config = dict(
    n_kv_head=5,
    activation='reglu',
    init='normal',
)
Each number is 128 + 32 x the weight over its row's rms, rounded and kept within 0 to 255. Layers, rows and columns count from 0. The size above them is the row's rms in percent of the matrix's.

# layer 2 MLP up, 640x160, rms 0.188, rows 284-298, columns 0-159
size [ 99  90  96 128 101 104  87 103 105  94  97  96  95 105 101]
[[132 180 139 107 160 189 127 107 147 117 123 139 104  69 104 167 156 163 133  99  97  98  80 108 135 122 110 165  38 140 106 118  83 158 152  72 127 126  84 176 135 111 134 140 183 133 113 163 193 100 150 148 110 143 132 209 133 101  78 108 132 110 114 145 147  96 115 126 102  75  77 146 153  79 101  91 133 162 150 170 133 105 158 145 127 107 146 136 112 120 126 121  91 144  87 197 169 120  96 129 131 101 186 105 118 134 127 136 141 103 111 191 176 153 158 157  57 153 136  73 121 187 112 196 171 122 148 131 111 118 188 108 152  97 153 162 134 136 158 166  91  58 151 115 106 170 129  78 106 160  76  91 105 140  76 118 153 111  95 116]
 [ 68 136 108 138 185 158 120 107 125 103  93  59 169 135 131 133 132  69 146 121 119 131 178  92  86 125 130 131 148 114 122 138 104 150  97  94 103  87 133 168 135  90 159 137 138 169 120 107  89 156 149 130 175 164  82 156 126  86  89 143 102 139  91 170 142 128  99 155  92 120 119 149 129 173 119 119  92  91 147 187 150  99 120 163 182 150 140 151  99  76 112 148  58 103 166 103 168 191 106 124 162  97 133 154 173  95 135 110 149 178  85 167 113 150 163 109 128 156 121 104 152  90 214 134 185 192  84 117  42 152 142 104 131 169 190 136 117  74 173 120 174 145 145 156 113 139 141 188 178 170 146 100 142 120 125 102 155  90 133 131]
 [ 85 135 157 139 125 139 138  89 100 123  95 149 112 115 179 128 153 140  84 137 137  99 152 126 152  61 111 147 157 115 105 124 100 154 141 132 165 119 135 178 119 156 144 121 101 120  92 165 125 182  59 144  84 149  83 159  87  76 153 118 103  61 149 138 152 117 129 162 184  98 147 136 108 167 160 142 167 158 149 148 132 139  97 112 153 191  97  56  68  65 200 155 130 150 142 150 117  96 129  70 139  93 100  84  98 192 100 105 132 104 133 107  51 143 135  94 109 134 117 199 120  82 119 151 102 160 160  68  94 164  92 122 123 100 106 114 172 121 123 141 136 115 170 123 153 154 167  94 137  76  37 102  86  74 144 113 128 110 137 122]
 [117 114 102 115 140 125  58 143 129 202  99 101 113 161 100 120 141 175 100  97 109 124 135 186  75 148 158 102 150 153  77 157 132 189 112 163 139 106 145 134 114  71 113 142 148  71 166 153 112  83 151 104  94 162 128 103  66  94  88 113 227 129 178  62 138 202  82 124 150 161 121  88 112 107 125 185  45 133  87 161 138 168 138 142 101 102 121  74 162  99  79  84 125 108  87 133 133 171 106 144 105  98 139 162 173 134 107 129 139 150 152 165 122 168 127 124  97 170 139 162 142 133 168  62 119 111 140 130 153 104 122 141 124 123 155 155 151 126 165  96 193 111 132 129 118  99  50 158 122 145 117 141 139 120 157 128 118 139 132 182]
 [133 133 133 121  83 126 133 117 132 153 138 132 179  97 162 124 147 102 152 131 141  93 122 149 111 122 159  70  91 163 161  81 115 200  30  79 115 173  98 161 113 124 116  80 118  59 140 110 188 148 104 139 148 124 118 139 129 152 138 111  89 158 141 168 195 111 159 139 125  86 140 103  74 107 189  98 127 170 121 143 109 194 145 154 128 125 110  50 112 117 104 122 120  86 134  98  79  95 125 175 121  78 134 150 140  98 143 176 130 101 168  78 117 122 159 105  91  89 142  96 151 108 208 162 143 120 102 134  40 129  81 157 132 128 157 129 132  90 141 130 114 131  90 148  60 139  81 131  99  99 154 142  96 179 143 114 104 177 182 152]
 [109  96 102 103 172  96 103  91 134 152 164 145 140 174 138 114 140 144  70 133 116 195 125 120 154 165 133 179 160  60 131 157 108 181  89 141  96 192 120 132 145 103 133 180 111 116 158 128 117 165 157 118 157 141 130  76 165 103 115 152 114 187 152  95 206 142 109 168 129 137 146 111 117 127 115 216 139 131 163 119 143 157 174 179 145 164 125  93 168 202 183 169 137 156 113 118 129 129 115 113 101 159 118 112  87 102 172 187 137 100 106  84  70 122 102 181 141 118  74  99 136 126 131 119 128 102 108 173 129 122 171 110  62 143 206 110 138 133  99 101 155 119 159 133 133  77 183 148 137 194 134 109  93 143 107 137 130  67 130 168]
 [127 141  91 150  80 143  84 136 144 140 164 207 117 106  94  96 155  61 132  37 159  95  94 107 137 171  73 142 126 151 147  89 125  80  80 103 108 117 158 124 123 107 151 192 123 117 197 111 183 109 136 136  49 126 128 140 160  60  45 133 146 142 153 121 114 167 129 124  93 129 100 101 107 122 104 137  67  96 157 106 172  58 115 135 110 158 156  51 122 122 144 177 123 162 128 136 106 111 110 156 144 130 169 111 142 118 135  85 122 121 139 187 142  93  70  98 107 150 128 154 145 135 140 148 102  94 147 148  96 172 143  92 152 183 101 176  88 101 197 124 157 165 101 119 156 167 137 158  99 144 119 145 131 166 134 158 131  97 135 144]
 [132 146  80 128  92 118  73 118 113 121 122 137 155 201 143 128 163 182 140 152 183 132 174 128 159 156 129 139 116 135 137 119 110 144  93 119 151  94 149 154 158 143  24 110 154 159 152 125 149 172 135  74 133 139 148 183 115 180 203 163 181 172 153 187 163  72 117  85 120 134 157 151  92  97 143 173 133 176 166 133 172 164  97  88 148 100 122 147 104 129 105  81 139 164 175 168 132 109 107 140 153 175 124  85  92 162 164 139 125 159 113 106 153 101 151  75 107 107 119 134 133 108 106  98 140 146 100 169 222 128 159 161 146  90 131 146 148 120 114 139 122 164 122 113  91  92 112  72  92 161 145 154  99 191 166 124 191 109 144  89]
 [132 109 169 100 119 105 143 134 112 176 146 144 121 105 149 126 139 128 161 130  62 129 122 159 148  50 112  34  89 127 125 165 131  86 182 108 172 103 119 112 107 149 141 105 126  96 151 157  84 132  84 109 148  79 100 107 113  99  69 121 124 120 131  90 129 107  72 116 116  87 157 196 196  94 120  92 151 148  50 147 124 114 116 131 131  94 163 117 134 156 101 177 124  85 127 152 191 136 186 161 193 172 112  95 129 174 108 143 116  91 128  97 143 136  93  57 168 105 130  96 148  74 136 119 115 151 189 150  79 140  94 117 179 110  79 103 149 181 117 110 126 146 105  98  64  78 149 140 124 122 101 148 127 149 134 138 142 183 153 179]
 [140 125 135 138 133 154 168 155  97 105 112  68 140 126 142 137 146 108  39 116 120 182 122  97  41 103 127 151 114  99 115 151 139 180 126 107 135 182 122 137 121  95 155  91  52 117 163 184 189 144 151 115 107 130 105 109 116 191 114  90 186 149 148  77 128 185  78 144 138 151 125 141 166  71 140  97 147  91 186 118 118 160 152  91 177 143 144 124  77 102 125 138 134 126 190 119 104 127 178 151  65 148 123 140 116 146 119  99 143 124 141 108 182 152 193  85 132 155 112 146 138  81 194 106 138 192 114 162 168  90 138 157 120  91 175 127  73 132 112  94 151 172 155 116 134 149 126  77  53 139 117 106 108 156 128 140  92 153 133 140]
 [145 110 141  93 164 100 101 151 144 103 117 110 137 112 135 140  88 159  87 167 158 162  69 124 171 106 117 151 170 149 144 115 210 128 114 127 143 142 146 153 169 152 126 146 142 145 114  99 102 102 116 112 104  98 103  53  96 157 157 124  78 141 146 161 182 111 180 152 145 105 168 111 139 117  83 118 117 109 116 114 142 157 212 163 155 173 166 152 131 144  78 105 175 123 169  92 148  95 140 121  86 145 163 166  89 119  84 168 135 115 150 122 187 150 202 139 122  63 117 125 141  90 117 154  49 151 181 109 175 113 102 166 135 124 178 144 109 119 100 188 140 148 138  93  82 208  69  87  78 102  99 130 159 137 113 110  86 146 158  98]
 [177 140  97 151 158 128 103 101 111 141 166 137 168 115 130 121 154 133 146 101 141 147 100  57 185 123 110  88 124  96  86 128 143  78  48 129 132 108  89 141 113  97 155 178 137 214 127 124  94 178  75 160 108 165 159  62 100 173 140 120 147 132 157  61 129 157 128 174 140 188 129  74 141 178  71 145 151  79 153 203 186 104 145  89 136 100 151  70 135 110 125 105 119 161 103 141 148 144 139  99 129  77 181 109 128 136 107 110 164 113  98 140 145 126  87 100  72  96 140 143 136  87  95 168 118 127  91 127 153  74 144  96  97  90 113 123 127 155 130 137  90 122 144 120 169 143 132 179 149 169 116 124  64  95 111  73 108 102 106 175]
 [168 148 178  64 150  95 195 148 125  97 148  92  90 138 131 126 163 157 135 157 140 135 111 131 107 119 111 161 156 111  92 102 157  82 116 123  69 186 128 192 124 137  31 130 101  93 150 127  93 116 120 113 160 120 178  84 122  86  82 183  86 146 163 140  90 118 117 121 169 112 125 108 133 122 142 122 107 184 184 136 133  96 141 122 137  89 148 116  93 133  74  89 156 129 127 128  99 122  90 192 115 117 125 126 107 115 154 154 138  79 127  94 110 147 123 107 154 100  69 113 123 134 158 149  60 151 154 109  93 143 131  94 150  94 103  82 175  91  36 156 104 131  93 197 185  94 128  92 116 111 171 112 140 146 169  87  70 100 169 163]
 [ 65 125 121 150  90 114  80  86  70  79 175  76 100 142 143 140  66 136 145 108 124 141 111  76 172 148 101 109 162 132  78  99 139 154  98 112  91 109 174 156 105 158 152 148  93 102  99 133  82 183 126 119 123 176 138 173  60 146 127  85 100 173 133  91 170 144 100  96  71 133 133 147 137 181  67 180 108 105 180 138 151 138 111 169 120 161 104 128 169 123 159 152 168 145  49 125 108 134 121 121 163 129 118 105 194 147 117 135 177 105 135 186 110 154 134 105 156 129 125 185  85  90  74 144 155  61 126 185 140  71 141 139 152 150  96  83 101  90 155  90 107 159 121 116 103 119 123  97 142 142 162  97 124  98  91 138 119 107 173 121]
 [115 129  59 190  89  96 178 154 117 129 133 160 117 141 159 108 116 127  78  96 121 160 126 170 122 112 145 134 132 118  75 148 129 156 116 134 152 161  73 147 105  86  84 184 151 137 178 165  88 144 199 110 131  86 122 207 125  87 158 159 145 181 122  64  83 115 124 137 219 127  81 133 117 159  88 101 150 113 100  95 117 138 107 121 130  92  75 100 174  50 121  83 159 124 132 117 160 128 149 134 131 131 119 102 130  74 140 146 113 124 125 126 140 170 117  87 125 119 180 167 100 115  75 176  94  41 148 134 137  79 114 148 154  93 172 137 171 141 153 116 141 121 120 100 126 134 114 175 163 144 161 107 134 157 191 101  77 107 156 164]]
# layer 2 MLP down (transposed), 640x160, rms 0.0929, rows 284-297, columns 0-159
size [ 95  96  97 115 100 110  93 105 103 103  95 103  98 107]
[[141 101 204  62 191  99 175 212 135 129 142 142 120 123 141 121 109 145 114 118 174 122  92 178  88  73  92 145 116  93 127 113 136  89  53  87 153 166  91 169 130 156 113  85 171 167  98 156 105 111  85  77 216 128  82 176 126 128 104 169 189 139 170 123 166 130 112 122 142  94  50 138 180 116 187 114 170 154 154 126 143 124 105 118 147  96 130 114 136 122 151 134 149 117  57 150 176 116 116 136 131 137 148 118 112 121 165 140 165 167  74 146 111 104 182 115  64  81 140  86 148 170 139 112 162 155 135  93  84 121 116 150 127 121 158  94 145 162 146 168 136  66 156 136 112 142 114 102 128 155  93 137 142  81 147 135 130 124 111 125]
 [130 139 104 132 155 162  87 100 160 129 137  44 155 113 152  91 150  97 174 157 117 130 151 148 102 150 143 133 147 158 120 118  70 117 143 102 135  72  95 152  99  86 135  69 156 160  97  83 147 185 133 118 133 118 116 109 165 168  75 144 129 145  98 133 101  87 132 106 127 126 123 182  81 121  59 144 125 139 114 128 136  97 103 209 161 209 107  89 142  73 124  87  67 166 190 143 176 151 135 157 186  98 108 140 162 108  87 124 201 141 138 148 192  79 125 138 140 131 173 169 135 124 128 154 143 129  71 116 114 141 126 163 191 140 181 101 157 124 184 159 126 183 133 164 132 142 150 139 178 146 140 117 115  95 136  78 119  92 165 159]
 [140 176  91 156 128 171 165 116  66 182 157 158 100 128 130 123 137 217 161 101 118 159 191  83 178  90 143  80 137  83 174 151 108  92 109 100 118 160 167  95 132  99 107 105 155  39 162 148 153 105 103  71 102 144 115 143  97  96 117 110  94 130  85  84 141  87 139  68 150  99 122 160 124 114 105 130 103 136 111  92 144 158 118 106 106 186  97  77 111 119 155 139 145 139 145 138 110 177 115 108 199 127 116  86 156 129 108  60 109 186 157 139 129 139  91 110 103 138 133 113 120 160  36 132 113 169 137 176  81 136  94 143 144 137  83 177 113 105  95 121 136 103 150 127 145  96  89 124 152 146 133 120 177  95 122 190 117 103  87  91]
 [170 125 150 119 168 165 107 144 167 185 128 136 157 110 157 120 148 177  91 125 131 188 125 132 154 127 160 134 134 138 134 121 199 203 123 164 141 127 120 132  88 124 124  86 153 128  87 142 118 207 116  84 119 125 183 134  78 128 109 131 171 123 153 171 184 143 118 177 111 127 154 138 142 145  90 143  69 139 124 182 145 186 126 108 138 119 135  69 160  93 106 147 122  98  85 135 132 145  70  92 118 110  90 150 116  88 145 116 132 115  65 179 142 111 146 143 142 109 169 174 117 133  81 119  93 119 150  79  96 152 168 105 171 139 199 151 169 111 116 123 224 122 126 147  89  65 114 111  99 104 164 120 167 163 193 128 133 178 196  96]
 [150  81 171 111 149 111  95 100 113 147 120 112 113  85 126 124 131 130  47 132 113 120 206  98 146 102 120 138 168  74 153 146 149 120 119  77 129 124 133  89 122 116  96  82  96 208 148 204 165 161 167 125 118 139 154 149 145 152 156 135 121 137  65 165  97 164 128 150 131 160 184 160  91 150 156  76 115 144 142 139 157 128 127 144  75 140 118 165 139 118 119 106 139 112 144 127 105 111 101 152 180 178 188 151 135  86 167 183 154  84  79 210 125  88  97  73 137 158 131  97 162 170 103 117  80 161  84 149 147 166 178 174 136 130 179 123  86 122  79 123 101 170  68 122 154 109  71 142 151  96 115 128 142 156 117 112 183 123 110 102]
 [ 86 130 105  81 105 185 113 115 110 170 159 155 133 112 136  76  94 167  91  37 112 109 139 131 108 108 122 156 117 131 136  91 182 118 125  86 143  79 111 103 132 167  95 152 151 146 100 148 134 157  98 153 128  67 183 100  44 136 118 144 147  95  65  95  89 109  98 154 140 218 151 109 108 120 141  62 159 131 122 142 122 155 129 135 169 206 128  74 133  75  60 151 119 137 153 108 123 141 111 109 112 113 147 138 125 121 149 132 119  96 146 114 104 127 111 193 194 117 147  82  97 157  73 138 134 140 188 169 135 182 171 125 130 143 156 192 104 129  91 101 170 125 157 157 153  92 130 146 163 138 132 139 158 128 153 120  81 187 162 149]
 [154 110 148 120 134 135 181 124 123 113  77 100 110 145 152 141 142 120 177  73  97 162  95 131 115 116 111 103 108 128 174 114 141  77  95  85 149  97 143  97 126 115 137 152 113 142 108 109  97 201 164 159 142 105 111 110 147  86 175 159  97 133 111 165 145  91 167 136  96 116 135  92 146 139 130 149 121 106 179 162 190 114  78 125 125  72 103 105 104 161 190 111 122 189 161 160 117  97 107 147 125 146  91  99  61 164 142 176 117 147 153 136  95  59 173  69  78 114 119 154 149 128 111  90 167 120 134  70 167 169 106 125 156 121 101 106  83  80  65  79 164 136  89  63 119 118  99 224  86 101 133 172  99 103 151  99  98 156  99 102]
 [121 121  93 159 121 126  85 130 109 125 135 143 102  70 104 103 120 119 139 112 149  93 170 100 121 155 101 168  95  85 191 167 124 116 113 164 162 100 162 133 152 137 105 168  44 123 126 104  75 120 151  61 141 172 143 114 129 130 161 156 173  94  51 174 119 144 184  82 164 141 157  93 144 147 117 129 124 119 166 166 139 123 131 131 116  57 141 186 114 117 134  69 128 131 191  98 144 129 141 104 130 168  99 148 124 142 121 145 206  88 123 144  91 125 148  78 109 148 143 182 127  93 168 136 160  93 106 136 123 174 138  74 118 142 107  95 153 141 150 187  80  93 186 153 124 136 109 114  51 102 138  87 120 118 167 206 150 108 157  62]
 [165 102 204 133 178  88 146 141  93 163 113 151 142 144 145 120  74  94 164 134 126 111 152 122  71 114 148 113 180  85  73 102 151  95 200 163 141 214 131 110 145 134 143 134 103 147 154 169  95 103 136  78 114 121 149 110 139 155 114  91 152 110 164 181 152 172 144 116 107 109 166 110  91 152 164 126 188 123 122 146  75 142  88 150 112 135 208 117  99  76 137 159 138 179 160 116  98 143 114 158 105 129 154 148 126 159  90  43 145 160 103 149  96 132  86  88 108 122  72 175 167 170  83 126 162  75 135 115 123  94 113 109 169  98 151 125 112 167 146 178  76 145 135 115  83 145  67 126 150 128 130 105 140 165 132 184 140 167  98 102]
 [113  63  96 139 116 112 127  95 165 110 139 125 115 151 140  82 161 189 146 108 132 116 133 161 119  95 143 169 101 140 145 134 159 113  57 184 140 157 153 125 165 215 109  91 111 104 153 145 135 103  70 176 138 145 175 125 191 118 101 149 155 124 107 146 106 120 197  85  90 112 149 167  88 166  89 159 112 121 141 159 170 148 175 154 138 182 105 166 133 154  48 139 139 148 120  91 109 143 118  64 124  84 151 147 156 164  87 179 161 107 147  90 139 188 137 148 131  96 177 136 104 152  88 129 161 170 125 188  95 166 179 131 144 101 125 163  99 140  81 156 125 123  95 134 123 122  68 190 105  60  80 146 148 137 132  85 114 131 134 111]
 [ 88 101 165 121  81  80  72 142 108 180  97  73 117 129 136 121 160 159 140 110 117 117 119 114  75 168 155  73  67  68 173 122 132 129 130 147 149  75 128 174  76  83  67 129 161 122  83 143 137  67 180 113 108 118 129  97 116 178 102 145  96 180 134  98 118 176 156 138 130 122 139 143  62 134 113 146 131  93 142 108  65 110  94 156 127 159 121 168 141 100 125  80 136 127 165 131 127 205 136 148 121  98 205 132 147  96  75 132  83 175 182 135 140 134  97  90 136 140 150 131 122 120 155 101 144 139 110 126  94 174 151 123 107 172 111 119 116 140 161 141  96 184 111  93 118 134 145  69  77 132  83 209 133 134 121 139  99  50 137 122]
 [ 86 129 139 129  95 154 142 130  63 140 121 115 132 170 215  50 112 100 150 122 131 113  87 125  42  91  86 143 122 156 106  62  94 123 131 126 150  96  95 146 166 104  72 136 135 133  84  58 143 132 111  94  54  99 135 181 122  94 117 146 168 130 174 161 103 173 103  92 126  96 148 132 146 141 174 165  66  99 128 102 109 114 150 132 127 117  92  78  96 136 156 112 124 131 125  97  83 124 121  97 131 183  98 105 203 154 149  93 101 112 119 132  97 164 178 149 190 164  89 127 136 144  58 173 150 143 144 124 132 126  84 134 152 168 169 145 123 152 143 134 157 106  98  85 154 183 140 106 171 135 152 187 169 126 145 135 177 131 153 119]
 [115 135 141 163 187 134 149 117 145 193  96 109 100 112  97 187 162 152  82 119 116 124 130 123 148 128 134 151 123 166 137 141 123 173 154 134 214 109 121  61 161 170 128 159 139 138 131 155 105 108 111 106 135  96 166 143 136  99 137  92 150 128 150  97 192 131 120  95 172 125 140 165 120 108  91 148 133 182 125 154 171 116 142 102 149 115 123 184 175 146 139  78 203 150  85  80  85 112 103 134  65 102 146 233 103 155 121 128 113 157 131 139  81 115 114 105 127 132 131 184 160 165 116 105  89 159 101 108 164 123 119 124 105 166 133 159 165 133 222  29 122 184 158 131  85 134 139 137  82 139 113 109 145 102 127 166  62 130 122 126]
 [ 96 150 105 147 148 167 151  31 145  89 136 155 166 134 155 108 120 119 169 140 134 167 113  96 108  55  38 148 166  51 148 101 105  31  74 137 117 178 135  83  81 119  97 141 102 122 134 157 111 176 127 128 107 159  76 113  87 130  94 133 132 175 115 128 129 123 156 115 114 164 101  97 138 127 180 111  43 114 103 139 113 165 140 138 124  90 180 117  73 124 146 118  86  63 127 117 162 113 159 102 113 121 144 173 139  74 163 150 139  71 136 180 109 124 117 126 138 108 135 147 122  65 159 119 175 138 120 163 112 166 159 150  69 122 152 151 125  71 127 146 130 100 118  93 141 133 144  99 119 110 166 140 175 152 178 123 150 127 158 151]]
# layer 2 MLP gate, 640x160, rms 0.184, rows 285-298, columns 0-159
size [ 96  97 118 101 106  87 100 106  86  95 103  95 106  97]
[[ 98  61  87 106 149 156 153 137 125 146 109 117 172 115  73 100 132 111 154 153 107 179 181 123 160 149 173 142 111 146 110 164  78 153 137 103  94  67 112 155 110  85 154 155  97 158  85 116  91 190 101 151 155 142 111 115 105 195 120 123 124 151 152 163  94 120 188 155  94 112 163 221 136 132 110 144 143  57 127 154 124  82  98 206 184 195 140 141  70  85 107 121 133 175 126 108 142 193 125 134 179 104 118 125 166 108 183 113 207 112 130 124 112 135 141 128 122 126  97 157  94 121 167 179 121 170  91  96 114 133 105  89 157 122 146  92 129 114 135 135 180 126 138 133  97 135 119  83 141 127  95  91 102 101 153  92 106  63 121 150]
 [106 135 111  87 127 170 193 136  50 185  97 133 119 146 126 105 131 141 113 156 112 148 201 120 141 114 142 149 183  94 123 198  47 130 132 146 175 108 132 123 106 166 148 138  59  93 163 148 129 150 102 159 102 149 118 204  61  59 163 133 138  85 181 152 160 146 159 145 155  89 102 113 123 151 173 120 122 150 123 156 172 102 125  91 135 144 127 136 134  82 187 154 104 143 167 168 145 114 114 109 145 105 121 106 145 208  62 136 134 133 115 100  86 113 135  89 120 121 152 151 156 129 117 137  71 181 137  61  72 108  88 118 180 156 140  96 159 138 142 151 104 146 167 136 105 111 141 125 125 113 103 118  96  68 129 137  97  78 167  89]
 [ 86  78 167 138 160 127 156 182 126 143 174 114 133 135  78 119 157 154 111 123  73 140 127 153 126 163 151 125  97 151 102 163 114 157 165 128 145 124  89 116  96 135 119 128  99 111 158 113 173  75 183 183 125 111 125 117 106 115 164 102 131 109 111 153 181 171 103 172 100 150 102 125 139 198 132 105  62 136 100 145 135 189 179 145  97 121  89  68 113 100  92 129 135 108 126 146  96 133 150 132 134  23 162 130 182  90  70  98 162 205 140 168 118 204 108 100 147 187  99 157 149 155 177 115 114 127 160  67 103  62  87 133  98 150 108 144 131 142 129 144 136 165 107 129  88  91 109 184  93  86 120 165 134 102 154 160 148 150 129 150]
 [118 124 128 132 136 123 146 137 111 147 126  67  95 175 108 104 133 142 126  60 121 134 111 114 138 122 124 173 158  55  75 109 165  80 178 113  96  80 147 129 105 116 153 158 205 201  96 154  96 115 168 144 139 165 122 142 127 125  65 158 146  87 140  95 102 158 115 130 162 148  99 157 138 135  81 133 104 145 126  82 140  92 139  91 100 121 168 157 143 157 174 176 169 172 131 197 148 210 163  84 106 177 105 128 119 165  99 133 148 187 107 160 159 139 132 160 137 107 104 163  80 185 137 131 121 137 135  88 173 126 206 123  91 101 101 159 118 179 130 123 138 102 171 103 146 108 157 167 197 134 125 139 109  86  76 120 173  90  90 119]
 [139 114  97 153 177 121 116  97 169 112 111 102 125 117 139 123 168 112 137 175 105 156  91 145 156 129  81  98 150 104 173 162 150 147 142  96  82 147 108 141 145 115 161 200 140 176 140 137 130 103 153 119  96 112 143 121 134 121 132 125 147 159 170 140 132 204 120 127  93  99 151 193 176 111  59 171 134 156 163 188  65 146 130 124 130 138 136 164 142 193 172 150 145 131 108 125  99 108 167  72  77 155 127 111 129  55 117 191  93 104 136 153 135 166 116 165 109  80 100 121 128 149 172 151 185 102  59 102 147  93 146 109  80 135 106 104  58 185 104 140 122 159 123 113  79  97 142 147 151 141 193 123  66 121 101 107  75  59 127 154]
 [112  79 146 173 147 157 144 149 114 232 123 102 166 135  95  79  73 141 123 106  50 130 187 105 158 152 160 132 117 130 173 161 120 128 106 166 143  78 119  89 107 102 126 146 152  57 146  87 101  88 138 179 130 103 171 111 150 159 119 137 152 152 162 109 163 133 138 146 204 160  40 166 163 108 106 120 164 126 126 100 137 135 140 152 159 137 124 104 135 128 125 166 144 108  63 116 154 154 171 123  91 158  90 145 121 141 164 144 123 101 141 136 145 109 216 177 159 143 165  63 125  81 105 108 116 111 107 138 154  80 142 151 122 119  91 134 130 174 104  47  93 100 143 115 141  74 111 120 174 133 116 171 135 144 153 126  95 106 144 186]
 [123 105 109  79 124  82  92 131 137 169 130 157 133  90 125 133  92 130  61 120 101 155 132 116 126 107 170 129  88 124 133 106 110 101 170  71  76 137 115 130 149 110 137 159 207 101  75 159  48  80 122 178  95  99  91  94 144 127 146  97  80  41  97 152 104 118 142  93 110 123 168  90  86  78 132 140 135  92 136 113 104 115 125  98 152 149 109 106 117 175 148 164 157 102  58 105  86 126  71 138 136 110  90 141 106  69 113  93 119  97 178 104 142 177 137 112 133 115 123 150 129 158 146 128 152 168 117  66 119 179  91 164 101 172 117 137 208 131 129 133 183 129 142 125 162 100 137 149 201 137  76 143 103 123 143 102 106 157  61  91]
 [146 122 144 129  95 133 221 141 145 139 135 162 141 132 122 162  79 116 162 167 157 119 139 151 121 143 104 180 145 120 101  72 111 158 152 125 139 130  82  89 137 107 212 127 101 121 119 129  83  92 171 122  75 119 137 137 108 125 138 153 110 125 110 131 158  83 163  52 130 137 143 156 163 101 122 115  61 230 117 173  83 156 111 118 117 144 122  40 121  87 155  90 144  79 168  76  82 128  92 131 117 136 112 103 161  41 117 121 128  95 177  97 108 178 187 145 113  83 125 163 119 137 116 186 161 110 146 147 134 114 131 124 128 143 170 152 112 110  87 105  84 126 116 136 114 173 126 129 190  82 167 131 162 108 146 128  62 125  87 108]
 [135 166 111  70  90 129 178 132 138 129 139 144 134 145 117 183 145  79 158  57 105 148 121 127 152 119 165 160 133  63 153 120 124 146 128 190 164 125 198 155 105 106 172 146 148  99 134 155 128 149 155 142 151 103 118 133 175 163 174 138 137 154 125  60 152  98 120 121 160 153 101 122 169 133 143 104 198  71 192 145 128 117 126 104 125 157 142 144  75 150 145  94 115  94 146 115 120 182 143  84  69 130  84 112 107 109 155 148 128  75 130 118 109 100  81 183 197  68 145 139 150  99 119 111 147 161  69 150 155  78 128 116 128 108 151  79 151 174 152  97 141  50 143  78 104 133 195 122  97 186 128 160 114 184 136 169 143 141 156 157]
 [127  89 159 117 164  98 127  83 127 140 139 137  88 155  94 111 114 134 156 119 120 124  83  90 158 141 109  90 170 193 140 126 118 136 105 163 147 176 163 117 111 167 128  99 118 143 147 175  83 163 149  93  90 160  73 111 113 100  84  87 107 182 125  84 137  95 117 115 163 165 111 168 104  75 101 137 120 137 172 139 139 131 128 163 123  69 141  90 144 191 139 147 188  82 106 151 132 153 102 109 112 171 156 117  91 157  79 219 144  55  81 177 200  88  88 166 122 105 147 110 153 168 116 149  88 128 137 142 139 121 137 121  82 210 142 125 163 144  90 101 186 162 187 153 126 106 103 112 101 128 130 203  96 155 102 124  99 145 107 126]
 [207 181 113 142 188  91 149 146 106  85 111 127 136 174 132 113 212 188 129 143 111 116 142 140 144 121 139  51  76 100 126 169 196 115  79  87 113  99 112 177 120 146 114 139 173 214 149 124 100 169 130 146  88 173  97 120 184 134 111 128 129  97 105 105 101 100 125 142 130 135 162  78 110 184  78 139 112 108 147 206 153  95 150  89 155 125 120 115 121 161 135 122 167 154 110 129 135 133 131 119  90  98 122 106 132 147 142 107 162  83 147 116 186 107 117 148 135  66 166 170 155 141  98 155 113 145 124  78 128 105 166  98 122  75 132 157 167 178 140 133 133 124  98 137 148 156 162 113 122 140 115 131  50 107 143  86  76 101  87 194]
 [ 66 107 100 147 175 180  75 149 123 172 102 202 131 107  68 108  55  46 117  95 101 111 139 121 181 150 135  97 117 144 212 165 112 165 180 146 150 132 137 128 110 129 183  86 148 133  76 152 136 148  94 142 135 133  85  94 145 120 170 123 159 156 140 176 126 118 134 169 136 147 110 120 177 140 152 119 156 142 142 135 118 122 169  60 143 120 131 104 155 135 157 144 124 108 120  57 125 120  66  79 102 144 147 107  89 203 105  95 102 113 155 168 132 129 130 138  92 157 188 144 161 101  73 106 135 136 146 108 135 125 154 112 123 149 174 181 168 170 109 138 149 141 150 121 139 176 186 174 145 169 178 134 171 124 116 112 142 120  81 179]
 [115 131 124 125 126 141 123 167 150 102 114 112  81 123 153 132 116 111 123 127  90 142 137 130 141 132 147 131  85 194 225  90  92 117 174  91 144 105 166 148  59 113 199 140 136  88 134 102 132  74 118 133  86  48 177  80 138  92 132 117 108  82 169 136 114 145 130  92 204  54  72 151 149 149 116  85 165 149 141 104 144  70 115  86 145 139  62  80 112 123 152 148 121 138 116 115  97 144  78 113 143 157 139  78 104 175 164 138  79 133  82 127  95 115  97 121 105 107 105  72 181 127 135 148 127 138 105  64 130 122 114 103 121 156 140 104 134 135  72  72 131 130 149 155 169  94 161 165 175  86 145  77 180  99 136 128 141 146 126 173]
 [187 123 158 105 132 145 134 113 138 132 108 129 144  81 155 122 146 135  89  76 139 127 101 102 112 139  96 110  74 150 113 124 171 103 219 160  96 144 122 133 187 194 177 148  93 186 152  83 100 142  88 156 157 136 141 139 156 157 178 108 110  84 102 151 128 146 124 163  95 108 113  87 158 124 127 119 154  97 115 120 169 128 133 129 128  94  86 106  93 135 160 118 126  91  66 186 148 113  87  66 159 143 139  98 119 179 154 128 129 165 125 138 163 137 116 129  58 123 126 144 120 108 131 104  99 160 129  78 103 154 234 121  82 163 108  87 139  99 219 145 104  46 163 126 136 120 178 124 140 122 120 158  93 124 114  73 154 182 113  81]]